Weights of a small GPT-style language model, trained from scratch on English Wikipedia: some layers without attention.
Each number is 128 + 24 x the weight over its row's rms, rounded and kept within 0 to 255. Layers, rows and columns count from 0. Numbers have three digits each. The size before them is the row's rms in percent of the matrix's.

# v: layer 3 attention value, 192x192, rms 0.0866, rows 178-191, columns 0-191
# o: layer 3 attention output (transposed), 192x192, rms 0.0877, rows 178-191, columns 0-191
# gate: layer 3 MLP gate, 256x192, rms 0.097, rows 0-14, columns 0-191
# up: layer 3 MLP up, 256x192, rms 0.0991, rows 0-14, columns 0-191
# down: layer 3 MLP down (transposed), 256x192, rms 0.0948, rows 0-13, columns 0-191
v178 093:130085117163157101072145099118121129163120149108114096170130113116136139169133094100099096116140132121153157158128059140146166142150125143143124130141141111112115134158153130139153105129137172159115155075148126142105143156135105118144119112132122123103142135141120174125138155119128130140128175128125105092109120164149168130126128133108088152157105088102092106135110173137139115074136152079096100125118138124118166131165118099116090141145073134116143118120191162133123136170090139104130135136104109125136140126096116152157124127141170133113157129138175179151133127118114132068
o178 096:159110115137109160103139157098177166137130149135122156106148095137126095101130114175103103101101151166158136113129174161111085178150165152107147164079131099151183161080138138149134152128153115120124109122131103182128170134157123101148137092143146119128110113129153133121153117116106144142144130114158118121138148103149106113129118087173099127135130147140134128086119114121153137082142126144140138120157149123115158160122084131117112133130128132132071172062105150149090122105160105135119121136173121113121091090168125132141144165134123178140105119113100125137164103132124116130
v179 093:116129171134160127143146105112089118116130127142124132092172131120126120106094121110129148136104116113181133147130117108157122124131069096126129130104159126118103169150100105126138097131117131092147122135137130117114156133092098074129176119103107113092143138087148181149149151110133117103162186110124142111127107099120147112150104123085125141097123114143129136158101114160179104118154116124153073099041138136128106130098115071103163139144129151147118105128117119125085123149149125126133120105155092119143137143118107137144188099151188114132172116157140139107159140108124125110
o179 097:166112144160136164144143148099143127124141138127150138115167159114155124125142156156089136130151114142107091134121159117148155104158148141153132133116141143157117098115148111145162139139128127145090141124124145132151142099114121121132111122110123152165105123133137108104150134139138168104142141112085142158116158153143151126136151096126118116161118138118155096150117121105137118103117103139147116122094122131150130098090149123107111141103120140116000187076095154138105134099162123125138077125077145156179121132140113098142149135129140165105115113161113127166145072130132138136
v180 093:069135120134124110165157115149128146172130098149156130159115111087076131141166138153143101137129095118170115177102133103176116120091108139126121134158164101088077058137063136116117115158128166137135145117103130108147145127119110126119172111143148143088128105086150113154167131118137145131120168150131142136115150106130093137111116159111118138115134118117072121138110112152135109103150117131150159167148106107120127138149131100111120155144179152088089152164158173146133146120128142149147138113123105107135135147132140119200135101099142138116159141138150165123135151145148118123
o180 098:144092150106166189141145119114109197132143091157121125124174121115170140118124152144095127117125136179129111123137121131106137152170156129124130147131152105158140123118124085132110145102165115151111150100111085111103094131130142121181129132100148143143118101087123110145102127157152109144136126124115146131084178119148116142132162081133083181112096154129163143150140129122113088108182109088083140105159136086131125145138139087121113136136117113069130134081108164129140125135157139149128084167125118135149143100122138164126149149084129116105112116148158144120154107115146109129
v181 097:156106132090150111139089148153152141127129149132097132147096095100177153129115105115096148128072130094088141092135120134101129103117127141142088150132128112182122107135131141070113101129118087155119131083145129148121185122126090133082088174129085144142145096139088157115120130129117138140106131116127128132138116144141169128140149117106122152116070128092092199098127122123121129110134137100125159122143122135109157148142122102156102141109096133103125121128181136138105154149102127102126109128132116112140140140092133196131125113148099123149156080154149121115102138107132083077
o181 099:131147148131122117120146137094114119104129175146161113141176128103136119125155124132151087108135128119138136113106129152164117098105176143096154131096120133141187143069128184148119122112149098119156093117135102207121146127143138146150126155143150105125143127082150111137142125138126125135117152115128118134169137094134119122110113127190129158122150119122161116130117107114117139111195079181096101127114089149133136120135091131103148118131135148164048129142106104100099118110142178105136153124147148108129113153137124113120139131141122165162135167120075160100140144103095116144
v182 095:138102146127204133125126081153154130143117094171116129161160154114137116141163070120126128108080133122141129090161089112167160121124104128150130135126120128085102077156143101145109135133114144101162162110127116103106129150107144165125159153144149128085081142126116118147134158121146126116127150128148141110132162144146155139128141128150089148115100149149114131157127153122061128159122155157124146132148119134099122130123168120101077140110147118076199127125170176126150123133111103126132143117133099117101128076113099136170118141094161087096152158137120111118130142149128131131
o182 101:127123145111119140156135082101128181124086133133108127084098122134124113115151113130078122115146109164147083101123132149094091167192152161104165122112181102114160133152132110147103124122133159145161146100124128177161134119111116094140170087120143129143113114142162108156127144134131122162131128099133126126075137146122123150124127128147122143100113167142147116103157110131127144103134091057125166138142127138112124122143116113123132171139108152097082131078084121133160139083149154167118074125164154129125152143122109096107120160107106133145119092115155166121159161125126119113
v183 088:143045138140131097159130160151116179145105134147162131134086156125142108125114123095139116108085151118155154160152110132180148101120140200123107070118150129158075127159139102155112089124142132089149159116122090101129125134131134140114154125128090112150135133115194117082155123127131154133154137142139138122110170134148133159151123140129110118088117152103082130170094124081116130109129117098109136106133146101105128122121133140098120125112172185132131133149161095117136109149066117122131122127122119152130150122134139141139113082116119144116136168150132118109110089135131097136
o183 095:129118130144153164143136121091130119073146131121145131106159094121145078116142101122082147138148135156144114151134145168106073124149131127152150151115150120075144070124155089126151099129141138133159126134139156170099139104097151158134110124122139125168132132130142152116112108109116121163145131139102108122149141106134152125118149112128112179119110155187146122115136129108110105132122189125106094105166135146066093125118100092134137135116091114089110103093132138108101119104162138160138120133163127091093096070183129081127143138124134118142090169129126134133132109116149074111
v184 100:132125148139111177107136156115139096090121140120143144142131145129089097128122141175118123140183139144100137110120142110122106172179145106128133137091157137133106101127134143150118164159136078181140134158084111125153113130122130139137064150158142141174157140159101123094110097117145115116187109120130133134128130130148098146133101146161092089126136148132090119094159123179066164145100109170122144132138079163148134101130152143081163085126124153071122116119104134093138151105101107146129151105114144128141137134117103092115123113112177117110114120136128150140121124093108118132
o184 105:131124093123130108149099112138121124145175106092107172138115091189171163162114102111146143154122130132117137155149105102092148113136132089134131113144130141122121122105120124107081105105155144091142121138110098063142141107104140113080147138104109149148139165140130125143104150150130123157111118133155161125129101135101120117148135147125102074117123144113121147099102125061097111133103158117144133144098120123158129148127149140139149091141143152096228059137162103101145119125136125101148147143134164127119135164127155156126144093104119141149110173117163136154112115137143123092
v185 099:108124158109126180148142105106076104134141115128126111122155142104123134117080111075137161122129122132156128115113133124149118126130101070107146106126120159114124150127100086145136126147158105133130148155112141149068154119089117121133125109104126158095145134147112188144161140105131067145166140128119158125117129122131126159132135135079153127143159071161114166106110108127192102131127143113144115120117077161091121148118108113108134161098085113143143112124135132081082127164141129115166144150113114104158137159117105104167115104142162119123145114161114148113168145140175133086
o185 102:151074146153142109114150138090166131146111101099136135142138150147128139145149155169130116147157121150104107141089095114145131103151172145140108161148108105172128107158137158126115110159133143151090163097109140114198118115138098097143131146119133131132098117116132067126176120145111167119118131110132169117101160164151127120136148092119146111121120114083152092115157119108083162103145119148153122157094115131175151142077170117136092142150139168116064159133100134141115129104100112108141076133109146117135126185130151129153126146111130153100142126166117139150107112130119141144
v186 103:073128137098132090130089125151175118155128078145061094190139121137125145152181102105115103174114145134106114082143145098107114075127125122099130136109118110138132070147119104109128125107101142153122122128112116116122124159138090167154124142111141146108143140097146110158114154139137148130121160187130118118153142134105116144121130122096097137134148151110139140117134157133100149102144151140166141111125095160112120139163111119151106132139151107082180123161156171126099169112105113134140159104093141079120135150100135126163104140129144103148130092099136098129132137166148115172
o186 102:143140157063122138125125093128113183107163129140130085115195158083134122117118137143148129115141127124128104151106117162103137158194127107119104131145133133114139150106101154131073110108150100102127123092112113178119139149112160142144091131139160178144068132145112111119145103158169111134128130106115143133108135097103106127085128141183108143127142097141139165124147090154155118098133098116113135132159120099156134153133131108131127151148131098105041139105131141137117108108145150124124132145154135145138175143096122161120137138125110131148137148137109135086138155117064108119
v187 083:078129148135137124127143146145101080132120142105066113137164139116131122213134139095143093147128148129107130147127076152117145122180136081124101099085135130140107170155131137122133085156105098144103121113119110161124117124138098106145122136120128103140146128113117179137114154130125148105146151163088108091106107154107162113180126150151064117108126124121092097136136132149149146097127116120134082092125189152097118114139136119097132164115076138125130116132167147119091149146168125143133138118137098144148132164135104136143133095166123090107104108130152114129162138104124133105
o187 089:158125129150116146105096137090167163113166146110144099141198132109128117112143117167132131106098119117104125129146145132124125093146102098113135125117132140171153136109114166193136137115166093121072105132115136189144149136134126109135096113123133189167075132142154120119129149122118149108160152094122134181140119131117109119142118104141108116140144130135169127101101129121142120107139100157144100111158088123146133154087154139124135108133132119131024132102130125136113092105164119135131111096178139156158151110114108131115152127144152164142113167133114129154159107136097124110
v188 083:122110136092103143143128114144132127166126145127102129141107151111146117143151150086134162084083126096092143143129130154131127100114160114148120119149135155114140084125067147129131104123092115129113148164121136127076140131142120167113172170134138140138117112149084124116140167105148143168129168121127145124130141111128156129132117146129119148086149116140167190143106127118105171126145164092157143076154123146075105152112089191103117163129108088115132092132157164137102119099111113139167148172134120092090159126119135169148105127138141083141099140110089114112152123144160123146
o188 093:145115135101150132125113119095150200095096126122146103136213134108109129119156112139168106122126128138113113109106098149132142097173159149121122136138132125149143120147137149153098121120140113124149156115102148186128159149133113117138109163118138171115115129175163093131132118155124129124119122139124132163109149154128114114121123161120147154121138133116133115118149112123109141136126086109113145117129122151165129128111155102123120131155143172143000144177105127152129130125124138140122099100116119114150146157113108114131122124141127140161150170134118156124115153109099121141
v189 086:116121165123125109142150140120143139125108113152138121134105131114097116121161100133119097128157136128075096114109125089126122119091107110121119128148130114080126119148103161139114143170106104126155145115117113129169089160087136147151089156110151130105154147113077104117113123148104166143140148116127111148118102107166119173129123098121119107162117121156088111076114106193071196126141134115092141143133101138139087133154131119125129128139125100084138144152112131113140091074161169139082100126101150112129112184130112091147150132150137127104129092065099140124130165110122131124
o189 088:141086131096117127118131114143104134157149077104102136132084107116155153111105145158105109106140089135176098134128084143112137165119118125133117155140109081104145150107140086104090135088140135136125131120142145114141083122143140093151185096131109084129127140093154160197114153173156134144146140134130149136153126141103073111144158093151093144167145128144148165137120147099124111105158134119140132173169108139131117164153145117094149132139144154154153143121138125098132144127088127116121154133163178141120134125068138177136138120112157133162153079143152120114143143120148104133
v190 085:136145106133088092101138140124177117157141150097106133130136105157138133076120136165102118140127101090094135118114149131119151126094144136155126169150105129188187150094106157073162129113097102122113115148150145102141157104141132111111125156118132110145080094134112107105118092117121129138134088127164124161136143132113122103110106124122205112104120142086149158154097108131140146123125134125165112130132082105140144140094155135154109117153127074136126102121138118185109103137135125119127130151146132135101111084119145168094114130112066122146136112077100119134093102103138130169
o190 088:151148127109130103115131140132116148146105169132157126146157120103122130131129142125181107144100151120118185074126105129139196090109150151142140071125137142157128134138134180153134131136117113112156137132132110124099127156122137157103121146123121119071175107144122104127120134154136138129095131149106101135156114133107139113119088213117146145134138085094099132144141092152129099132125090153107152118126169133158130095138118141100122108139163157193075106185107106143126134150124148133129128118070086129150122160106110106137111107188124114142131143126116116092128145147095114125
v191 093:119130148156139121117111095130113154131131137147137100117159103131138160139115078092120122115125094080148172164100091130203166124103107151128140170137160137183119141142165119093175125119141143098116134124155158092145151131135126096146118078108118118086097124112148132168114151149111132128106139108122131118100130147136140089119119091117108138111125109089137127162108115124140151123167123130106120109105118099144135113122163079102110122158131153136152087149143123120128108184083127129135117125137086178116163075147138160143135168122127158128147134153184143152145107079136097141
o191 100:132147137157109137133140165098168094150111153156138140089126130172158094117139159118115132116160124171151162083151172144093124118158140146121160131107153118149151119097146148143155156149120124144155109115142149145104108135132128151144127103168128108122143102176152113057132121115111141128138140163132112095171157118128180127135103102144096135126127104161109111124138108135167109105119132131145117114139154147083154109128086111099127129084124124111115151084106150116145131094174107128115106108079103124195107110138114075141110136130132115108120157125112125146169086187170135115
gate0 097:139125132137132173115127155159068131146129103131150147128128129105112195089134085084111143149128107132129155087168150136139117131117165134150151106147139092135182111122106113157131173120099110127127096102099135111152157140167110119138161119128144130108155148117104152139176122128133117122124116119122116117078145099146126187116086110150125141140139114107114100120148139152139120099090095099098111133147159119108180139151155133126160141169098112129137168125111103123158109090136160140124120133129175118133123100140088159161146130119127158128157063147072135165122163114101135163
up0 100:143085162091139166121127138148110123146161164120135165131122144118155165103147122136086127108133105131123170102121121124150125124091154128155114175154146131145086090131123127139147138119093137117113141118153130178101138132172129121154155122116168150109108122122132159166155143168134145134111097111130109117120146138113139173120149115127159112136163101141122139139102110126116124099124148092141093162143132134102141112127132137141146131142047106091090156148087132144099123139143166166108092095151136079121197119123094170151200128145138142157131094160131151139122144147160091141
down0 097:113132148128152139105126127110154086129137114139135162150094093173129122184114129124098118090101097117131106146100141088152142129112146099132105125131155102118111172167108130131168088163136120091134160189157162135157144137146162133111096137104119169145104108137116111110119113112147111160132159108101135162120155162087123125119113158085113124101128089173141116126113114137144154107153154106143135139088126147161138122128109143149075083147114138109157149075147134116123121122142108134183144191107110100087122117137118118097141140100090093148125139124137131165133186127110119105
gate1 106:139144133154103098149109147088164117032120129113145165129131114062158140154113130141169104123139123113171140149125134145121128134100140111110111159148125103137127135122150133116141131132127166102099130134077092136114108120169167158092144110148146091144146151103136115102145156145059120130139094106129108118104179113111139083119110126153115109157125102148108147117124175152129076117156106120156147113115150093106137148146165173185135113125124148132145121127103084136118130144135126129137116154118122128158120136101072148127109148135146131166125157147149133139101130118114063117
up1 103:146160139101130121092136120160145132132150137113156084079096157153139141127159123079153129152112115115137142161081117147115134102095138101183104151121151134140133144086171115156109065133152091107126143129164127132084161136121155127101108138159148090158167125129151106144143117124144129145116147138129068125106153154141134131121092143149122137133114160117146193082116127147106123100096105118089133162148114113170126128128111134124134100091178153152097153122153114121109120087162087131128147098126129147168166151140146130160084117103135156132101130099132112113134143099142085123
down1 102:159164095149124114105149107125117160144136127123128148094114089121124120098182124114163090114142098089114150094085131110100115097139119097151164148106152120134117140153119141108102089119158127097131143134156097108133133103146154127122163134145140070119133139178107166123154163146138173151105109118127094169133141113125077131135120157108101113171088146158147180138089136155176133128120086146142142088117109124127145097118123131159137128164113094124130117150160115116100147097142128176120121117110162100113126141128128144116091180125132156153153148145074119181136149108113103122
gate2 094:109127084142159086159088129142117169132099139169114140137149161142154143167132130067166108130120115105114187115156102130119146164137173151166114096118097121178141120150148115159156114127113177113135129155151107122110161122127149138101175166166088086141116149105125138178113148088128156136093166144110124112145149168141133144128135142118113132118095143074156100118116131125124095140175119113150155071147121092121121141135130117154117140138122134107140109135128145159143136142128174134133101121177148136100090136098165067145126130119108090116122120126121117105129149115121130131
up2 105:156111117110174146145128141131152164149136141106123146133089090129128150115147056119120146109149121108118128149161156089118125099135109132142137123120111130093146146148114160138090095161103106127163107085116129116140077133136128109102133126106122128122167118122115132151117134142114136134160157129131108132122090076132101131146119111122080157121150096155111097067159135104141150115126102124097138117123134153155109090184120110117149148121096140130160111103114085106142109093195126146103113127144150081121161139136079087155152118110168120133124083145115159129144104075064134116
down2 102:171117164134162095138103133129154115126153132116148123131108163150182128144132170047118124099116198096114084112131156144091132119132120075113124090137071097148134148088149131127134128121118124122140111142126119118153105111105073072146112142135126119126130101124151132113160184126102118124155161114167104116157159132134080104126141136141125143130119149128155129098096164126127131123106129090181141141093144153111122112139142120093117142157084170133121154128101113162125128144136126085141107103113153101123142149115121123084131114101133125125111139114160116128145148114064114086
gate3 107:155078105108052117121135117170150134154120121117125122165108132121131163128197106097159139109110127118127140141136159138137118173114109096140095063110138116157069125120144112132111139152153153123129154109110114068135163142124140121125137099083130115141102158092116175169100159117128119093145096135092122107149124112161131156160149130160152131159144128152120147116130154139127153080157122137146128127117184109175154175107116118134156133125105155094094112130142125115150122131109141100108138070141136150126127138132141089142151139142117121128127132167129118110118117066108119154
up3 104:108105092162102116118128123113152126105085130129121141176135121146104121103142134141154134116111132146083105129145091112142080120120107090168137114119139127092107114129095122146092119138162121116142103158168121137149140117128144113119129145099145128106117148150137178118138189095145082122114121128130135120108089067147123118107142107143171128097140220130128077128123152143100103129100164187099134113075146132125104138150078160148098155110121153112123153110125102123147121107152146113137159109148104121115124120135169097121165147146113136124105140107109133127130178078150170118
down3 107:136130127131129174129124090117058092137131129112128135180114131119093155092134111080156148154111104151148105159084175102088100109107134109099160159186159132092111109151153125125134080107171126121153144086169166146143166169117135105140137092124127116119155140099131123097138116105111163126142122118137167132121154122167154146141118130117142161109145177118101151143092153125144136121122076132122111112114115132101131130153125162156119145103152107125144121145145148135115106126126171118111115119173151115097127129169123178134135121163148154130167135113088122127079105120171129123
gate4 097:097124108086137113090088104129116125130151134132153121133146147109151165120120139120117112141092145105104125126105110115142110115119097109134123148141124145127137156146116158167087154141159125129127129112102184091077102112187175152112159149165142115134103124118174169109168093145133117106134135127132151080100129124144146110133115139154165096134112138146148131139102091122167106108106126153104108122131152127157112131133143099119092061094116152150127117095150176138116131103122151099103172080189116152117142112116153100121100150101150123072128077155146157128119157119121099150
up4 099:098129120117158124098116070100123162108125109132114106162139136139119137110135084143141127148181157126139098134116116104091078050118120126147098106173139149070121152150142149139115141110111164116128147158111176140114103112134094132149151135147146117131116105161118120116162143148120137117092147143143113112129122131111125125104125155108170099117093139153118149109141108126146141075121112153125121113132104164111143105149126094127095096104100134124109117130159167167103134061140180075141116107160115103113140114104121081137119091131136141152160113156109165148154105125111072130
down4 101:091145142122120162137108156147146142150184149113129171115143127133073124138135113110119116101129114165091117129071127108110085109131118096109101172131098133133129119117136144139137142138127143154126155099138151119122124094096120152108140133135148160131134106158121115163138095146132095109141089162136130124162128150131119134122117152147162126162165124103109121118157124079138107148108158143109137119100104162149125132086184123083132120096132108163130135231106146112081143101121129077109169108172126102074120118184149105151135137140104138118110115130124116116101091132120101135
gate5 096:146146083131124101125103122171119169099087133182176122139146114154137122121214110123115112148084137121119100129160140132112129132156112145130122147128154109130086088141151162166167124084122097129123126128150125109147118125099150093111154142131148125119110121145140128157134078100093155108110081150083130112116131147132129128152129142126119137146133141127089126131094112133111121120158112072102161112142097106129160067133109135100124123149137147143106134114101148119122130146065108124106162143153152125134121156131142094135147161076137081164110118123133088072097127160122128091
up5 089:157116113154095132178119121103155122124087125098135134111173088167134126142183084158149093107145129152157092103152129107102120138160127121133152181143104150152152157140111146121109121139134137120149115122101139095186142151139144131131165124129159136137146119142157182116164062121101139142148115137178114144162103088122149085157185156149092131165119116163102121132125113119102127123115102119132115116103119154151139105154140152119134109103103126151134149122107112144131116121131117138146141127080101096133129147086116101111134098138068145144163102116129144117100084157160158099
down5 092:112120130125117151124128105138132082083127101118167114121137148157138119094129123111096143096148138151134085121122111133123116127093137115095132082087115124146112158113147152134140158103144134092148151114162136147077099128153102171146078163136132138106130120121128148166129114112126111123152144106132086142153117127120101132123109122142120177147114106113143145153121118122167061165077138167139143120077149186147105157171132177170130090148088175151130137128108147083154123131133131103132168165133128121151129162127126138125134090105147141096130107088168138189101127129107139120
gate6 093:141143121127167142099087145082155138080137119098114166203151109123134127140118140136114134127118173110143148113190084121116123139114187116125144113130085107131182150168178141126128102096105123155085134066089160134120170121144138129100129101127148140104147135083099139125115150118119151133141120136123135128161134128136112139118095117104129120123104098169131083174130147115135092161153150137152127100131099108110100127148150128151106122130112133112138131145117160113128138128168129143123133159135138117106075086158130144108142103068157172124143121113139126146131109189144129138
up6 093:167138120162113099164145178126131095181141108139102127088125171130156139131106129130135097104116118155104143086137134140153197123126117143109114143136118155135114158136168131111099098087128096132134134118130117094118157120124074108094109146105090131144136118137146071164096128120160148116137093125140095151099079166114112094191122196132121128122119138130114062142150138114135117115134128049139095142134163137110111109101104141126144132148142124131161147104138137150117160143136151130147151151117072136139152112119118130149127109134111096149121133094119100102136083127130133126
down6 091:125148146118130137179109111098102110081098139114114115148130108164128120103146164121169129147106139141126097133135099158113107159178114143120129107131159166138087105116112130161126124146137127112155092161122141107147174101161140115204134141136158088135083090106148152060155129120146129129124144158102161109142112119096118154112128155139105083124148139135118145111133140100135124117131081150152081111143134136148140114087138187160115145183166116148122135121142139131102094130123089133148146108116151176125130136126187140129104135181121139129124133085097125105128109100099145120
gate7 099:120137102158157103155057123197114155117104096172086130125102078112126093132147107103097136148147119126165148110102141135086125130136106152122122139127168141120136125125119124163136153132112093111146171131123080114101135125099129121120124131118143129120138115130148121121146095109134132083140122088139163179106143157120133166121141133135149128102114179113069159079108148147115126128094115148099161137116081130129157125092165181142107142086146132091111140124103084103119163105076124139099121111083144098121127126141143132114107145127128116160133117157138112139108134083171132114
up7 086:102117121127128111062156131126107144101091138145117111142153156112171102105136123114149120139069078150147145077166093151129118192145081143152154110103165117104102106086113118129177115133107143168146144176113126151133134115168125122174137138135114135134182109157182089132112131115112096138127150121096123105119139121144141126108152144138096107139130152097135105097127118130106109118129111152172119162157108188142130115137111121155110107147141115114147125108127141145134135115094150126114158090139122118137148139116102162106107122112143121122122117190175186105113112103116144154
down7 088:134139138143162159145099121084115110161122108104147113093119122117094103123087084136102073139187113128081111113121133143135137123135144111146149138112107120080166169152116154132084136137158131146126103090118182164106150145109143154156135086087145152113112198144085168126102125124143133144139127161144102142116097182096078131123132129112135109120136085147125113157138117148112112168102119091105149121110125122162160104103134128148155136135114140135123156212126156113127148097135130126111111141149114142115164117121114095107143115151140125138164120123109153129113112169127151149
gate8 105:066115067123097114167125114096105132114121162177106142140121100127176177108165187145081157158134129134150142168076128144153156150112151110152125157122139126079134150096161091139106131156123068103095104103124170162113068129161161127107127132123086162138125144149138118124132144135070141107105129090143143084121134136114121135119094135143117133119122159139126108131121161111124173082102121144135113095132134145140121108107110115122120154125110124121107103136114152145127138146120115102119118107138113174127148085137106123115128104133134136125119125113137110158163163080135152144
up8 107:085153113158087122121112103151149106099155113132132097174132141119106160143156160120103147140120171150096145078106159121127159140145132144123120153159142123134115116098134141096105134135143098110088147141114102132111074107170102117084158119121120152139077133135109150112144077131114140127087119128117120117130136112075207090125126161147094103093140131129162193131112144108122134112164124144106114122181156128141119124115146116118135152133138128150169116135142169121155077139059138096104110117149163145147106129111108135117111109131157131119106113156145162120173123130146113136
down8 108:131125127146098164133140105109136100092108118152137106132123140102138092154053155153098151148136109166141109071094169089133140148118130146156136146124127140110106118138127143119101110182149149148118153106132122128134121173114056121132083108120117150107134136083163144127155147128125126135170151134148145134145117160136112095114112123157132107108158173151126123137148129128121125140137117135092131126140154115123114157140159131096171126100066181132116116163108141166179128148093144084132127089132128129185150125146070115153144118112132138149101133111096127161171140149113092145
gate9 089:151127098162160133167125114141117171104108093105154153131144145118149082127118108137178143120114114113106110122119172144116137138139133120144119095078125100137095141143156166109135112133104085125114147093163123124133125109162170142142127139143123134139174132136116157108116145100112152139154155137136113118108146090148125152167137086165095128143117116147118132151118115156108128137115125118110149056107119078127079135132125152177130142115120129144133097127146126161109099107120156119067144106153095130108155133163150126103107168203114139131113069102126153084095090128142089108
up9 091:152145138131166101153156103167111153167091092131120129161154143079101074104104165134147117156130127122156149077128125102121142076101107101134145069101141112148116113119108126156159135132116146097126122130133095121127124138144140108133088168159164130100082102133123114117143066095159125148122109079132139166146120124104094149125152111128139132132137144120104117103116151103156098123090178144127139119113121168156151143096167154116103169118159161172108124100123113105132124081079141133136106128151115168137151140117152093119120121144130121140152109142083121125125144144116077126
down9 094:104151144094080136127165077116127152127074112110131088119146110120131148078125168115126132109147113116127128107128146135122128130106117122125121124155125110101162142173119171151127135150136157138149165107118161075144165093129148185137150103130087144077111150124164117117098152134134087112159126180136142183077131148073128115081119150099112114123132118075100128109146164133138123118162127152145133140111106123152153144154157116105133104083134125115136140088126158141134102143124105103127118112104164133125152133125104087136118119113118107160169150091134079096160149092130132132
gate10 098:099115143135079166117117127128153159151102113158145096105129117148088131127128152107150093121144152145111162128135077101135120151140120108129138102137122121121134129106163113158088201117066099188123134133083096075147157132171080113119111129167079104124151133132095158138105116086088134129128146102116115113128082138142107143134095166146074155120130165129140113127159161089108122115100102123137099135138108129139144115132150108095142124119140108126130140123115108108146114117114102104138160159071143146084118141069148122128120125125124111156138115129122097116163108157139149101
up10 097:148122123126103135120110144120090150143103156110159124132147106090146086148143115129152126130132118125135088152131127108148119140128178165119167088123117114144121127148128086117136103128083135125129138125104145089116167158179114122119127149124097108137117138112152186075092129125160133147116115138143098111120085117150133134175116171117102120150077104124103137149130114130098163130145090106118118149156150167157149157126136090123143165119146154053108122126152154140143144107088110168123095118108139158145174126106082105129065144105156092089123110176137103146133134153096124125
down10 096:125125130137169121105149106134119075106137133109160156083092122145144115111150099130108101111172140163086082115100143102144153110095137109146093114129162108160163122090111131158123121138149164124152118158106117181115174141115161089132085120133138131095143181108167083152131163189118097131088148115119179141115171117145137120121094088116172096153135129172170111117116129141131110112116126099142139140132128127117105141143144118148145122135126155131126130171132123139101125117170120143127110091136093137179118121111119103112138165153128147137124127100064104131102155115135120145
gate11 105:107132116085116103122118087169127139136126108095126091134178080132119118122120127085140126097140151126085177120131100155153115140121136102139123147140114079090138173126161162163102120098117122131121090109143121145121108151165100099111177142163158147130122142161093165145105148127122127074136155140083115137083115149116151117130094148137143133085111170128145114113134130156088118090086101113145130101120139148102141161173121100139133125152149156145142111118128152125160119074103104111112110123108119127096158135103104166111112200143144115146148086150131138107107117127103136150
up11 113:141107125078133147124119138118118094099137091093098068146152138131122131109153109148121126073080170125109139132124130155114111154113130077115144161098107111107156106112139152173080150105122079114144125105103155150139145146137123124174137137135151130118077102146139194114114134093130134086131157125073121150103160111142109099122136108134116123136144187176144111096109147122143137113111129134117117109118113156128135146160123089131151134115119137151093147117140115129134071139166113103144128099144135134143093159124127137129097141170201137118134103154118120140116144097079160147
down11 112:106129101129124148101147088107133104123131158092135106122131136106071159130127168126146158101140158129099103089092169154119138105116158108118126127164146113124111157093166181106134167152095110111122060126139130115118133128198076083104118125132120107077145127142108143157125156138099121123163179155090130136137149141122113136132141109127154123131153085138108147140118132117150115093128138062160113135130139133137109137118152106127138123118174139119108149106132158114129120126158150128156129140104105121108123202153168097147111112146069115139152111120146174151124132127100118143
gate12 089:104135122115172120098119134108099136136141118104104122095144143100131186104164129122159154152158092134131116148113152126130135130113125108108111163133078150115161162124076089108137135158133100187147098128124130120097120168108119120107158127120147127101138142154112120114177113130101087159162090167153143155112111116131079140092124119093140123134137119113141144104135134135140117169144128080142128156108105167104144142136154103109150105095143139148143149154105124100111138186127091112101109175111174108170136121087098121166144150087121153123114154122109114177117140133156159171
up12 087:073142155107097134163119140144123169109143115085118112107120139135128151134126150128160172120189128123134110120116154163151124160124153117130151142112092158132137157118063097102120143180144125127149118176101108114095118140113123120142145116116165131037114114130118096136183102114100071150173107108135139105110130090130127150100127108122128101164127128117127145093109131140153100177092134104125142153128102153111147144164143111164151090093141105159142152158093116115137144177130118108090130156121149141152117131101134125151123159107102137095128129131150126148149165137141142137
down12 086:134097122093115114123151156138121124135156129158141139157094121124151130080127101117144135115169121117107139112124112121144111152103108148138087101108129094146138105119119145120147127109124150089121179157133118145147130123129118129111138080137124116111083118151142133135112158137124107081112144127146089138115115125148125134132180118133117191109120107117110112129120132142121125084126135145096140134135140114141154145130146110103149131089131135101142100255154109108162157113097169116134142152160089113152112138159108114152116141132159100148122127104158139141129111111110119160
gate13 107:104091100146097134128100101057165110142079126134126154113124071121139124107118114134107103120155128142142153123108101126173077120154136170107145138102136105096090134147121172173122154121156106153135123106109112128127157096147139124103123078109101087138154113111127166128131114098121103095117120126149154084129108145117101134156122110164102094114152162122130093142126136098122098160095122163106105120163120123133124096149125102124105123100052179135130141122175131134133178114114111126139159111143128139113135093133114152094079111154132144111118150141155109144160126100127148159
up13 109:117147113162157135108106144159143155156145095140109105139106125121166128151119123131134101143106105126083163126166100119131150171129115099183091114121134131140165157133142147147129112140139105086149161123122166097064148120090073147064141104156114096142129147124103156111121156164166124136137142139145115121152155081145167137122104146166135096155119154130125131116119124130117138111156103140132169145110092129132125102142163159073074080152176144143133137158097118132142110141124114080116135119117131160149104114083110130107128124087128143100131143124101124143122100176110102113
down13 112:140095128083158113117121154151118152139089122125099130156107153146111194185139133133185178158154103108091153158136125134131134144123118138113133154122120104120159144097134126108109103122126113085132149135168140134145082114115093154119158112141116157164158118134084100127121138145096122123130150119152128122141158140154153138114123104109145114136109100081133179101131162135148188175157125130099142158097104130166119100126125145115128169115152105157139110115176100122138165142128130137113098098127129162126110147064122122146188122132117114126152119107134135147132129080157075111
gate14 100:135135117120113089125118155147138123133104127121152150115122162118103131072126064087145131133174137114151130178123145190157117131084130093077150169134134126119172080107108135136102137128117127168115090119093119114137133081089147137138149129091125134098119101080106165144150088119109145114115127164121167160099152134123140124111112111154159170135129118107090154121141147132126169118090158123110122130139115159100095124139160107135131107100149139128125141115128136090180143121090131112127126159106181138121116143121152131123155128112083177109093103138115122156119180102130134106
up14 099:140155117109140183154153154135102121126095081132124100124124090085113166137115194153102147116103132155143100120109130141114131114103154169130138133182080140127121148133090113121135134148112083147094166123137191116107155132129138111118111115127134125068161137174145147096145128103099093157171100113115141138144077121145098138159126082140141075121111143105144122134112130118098101117143109145142178129105112110115135165178146156125132123135118180153099135146140115096116125097076116120148169154120113135111128122124105111141139121141127154188122143120124098154155131127114128142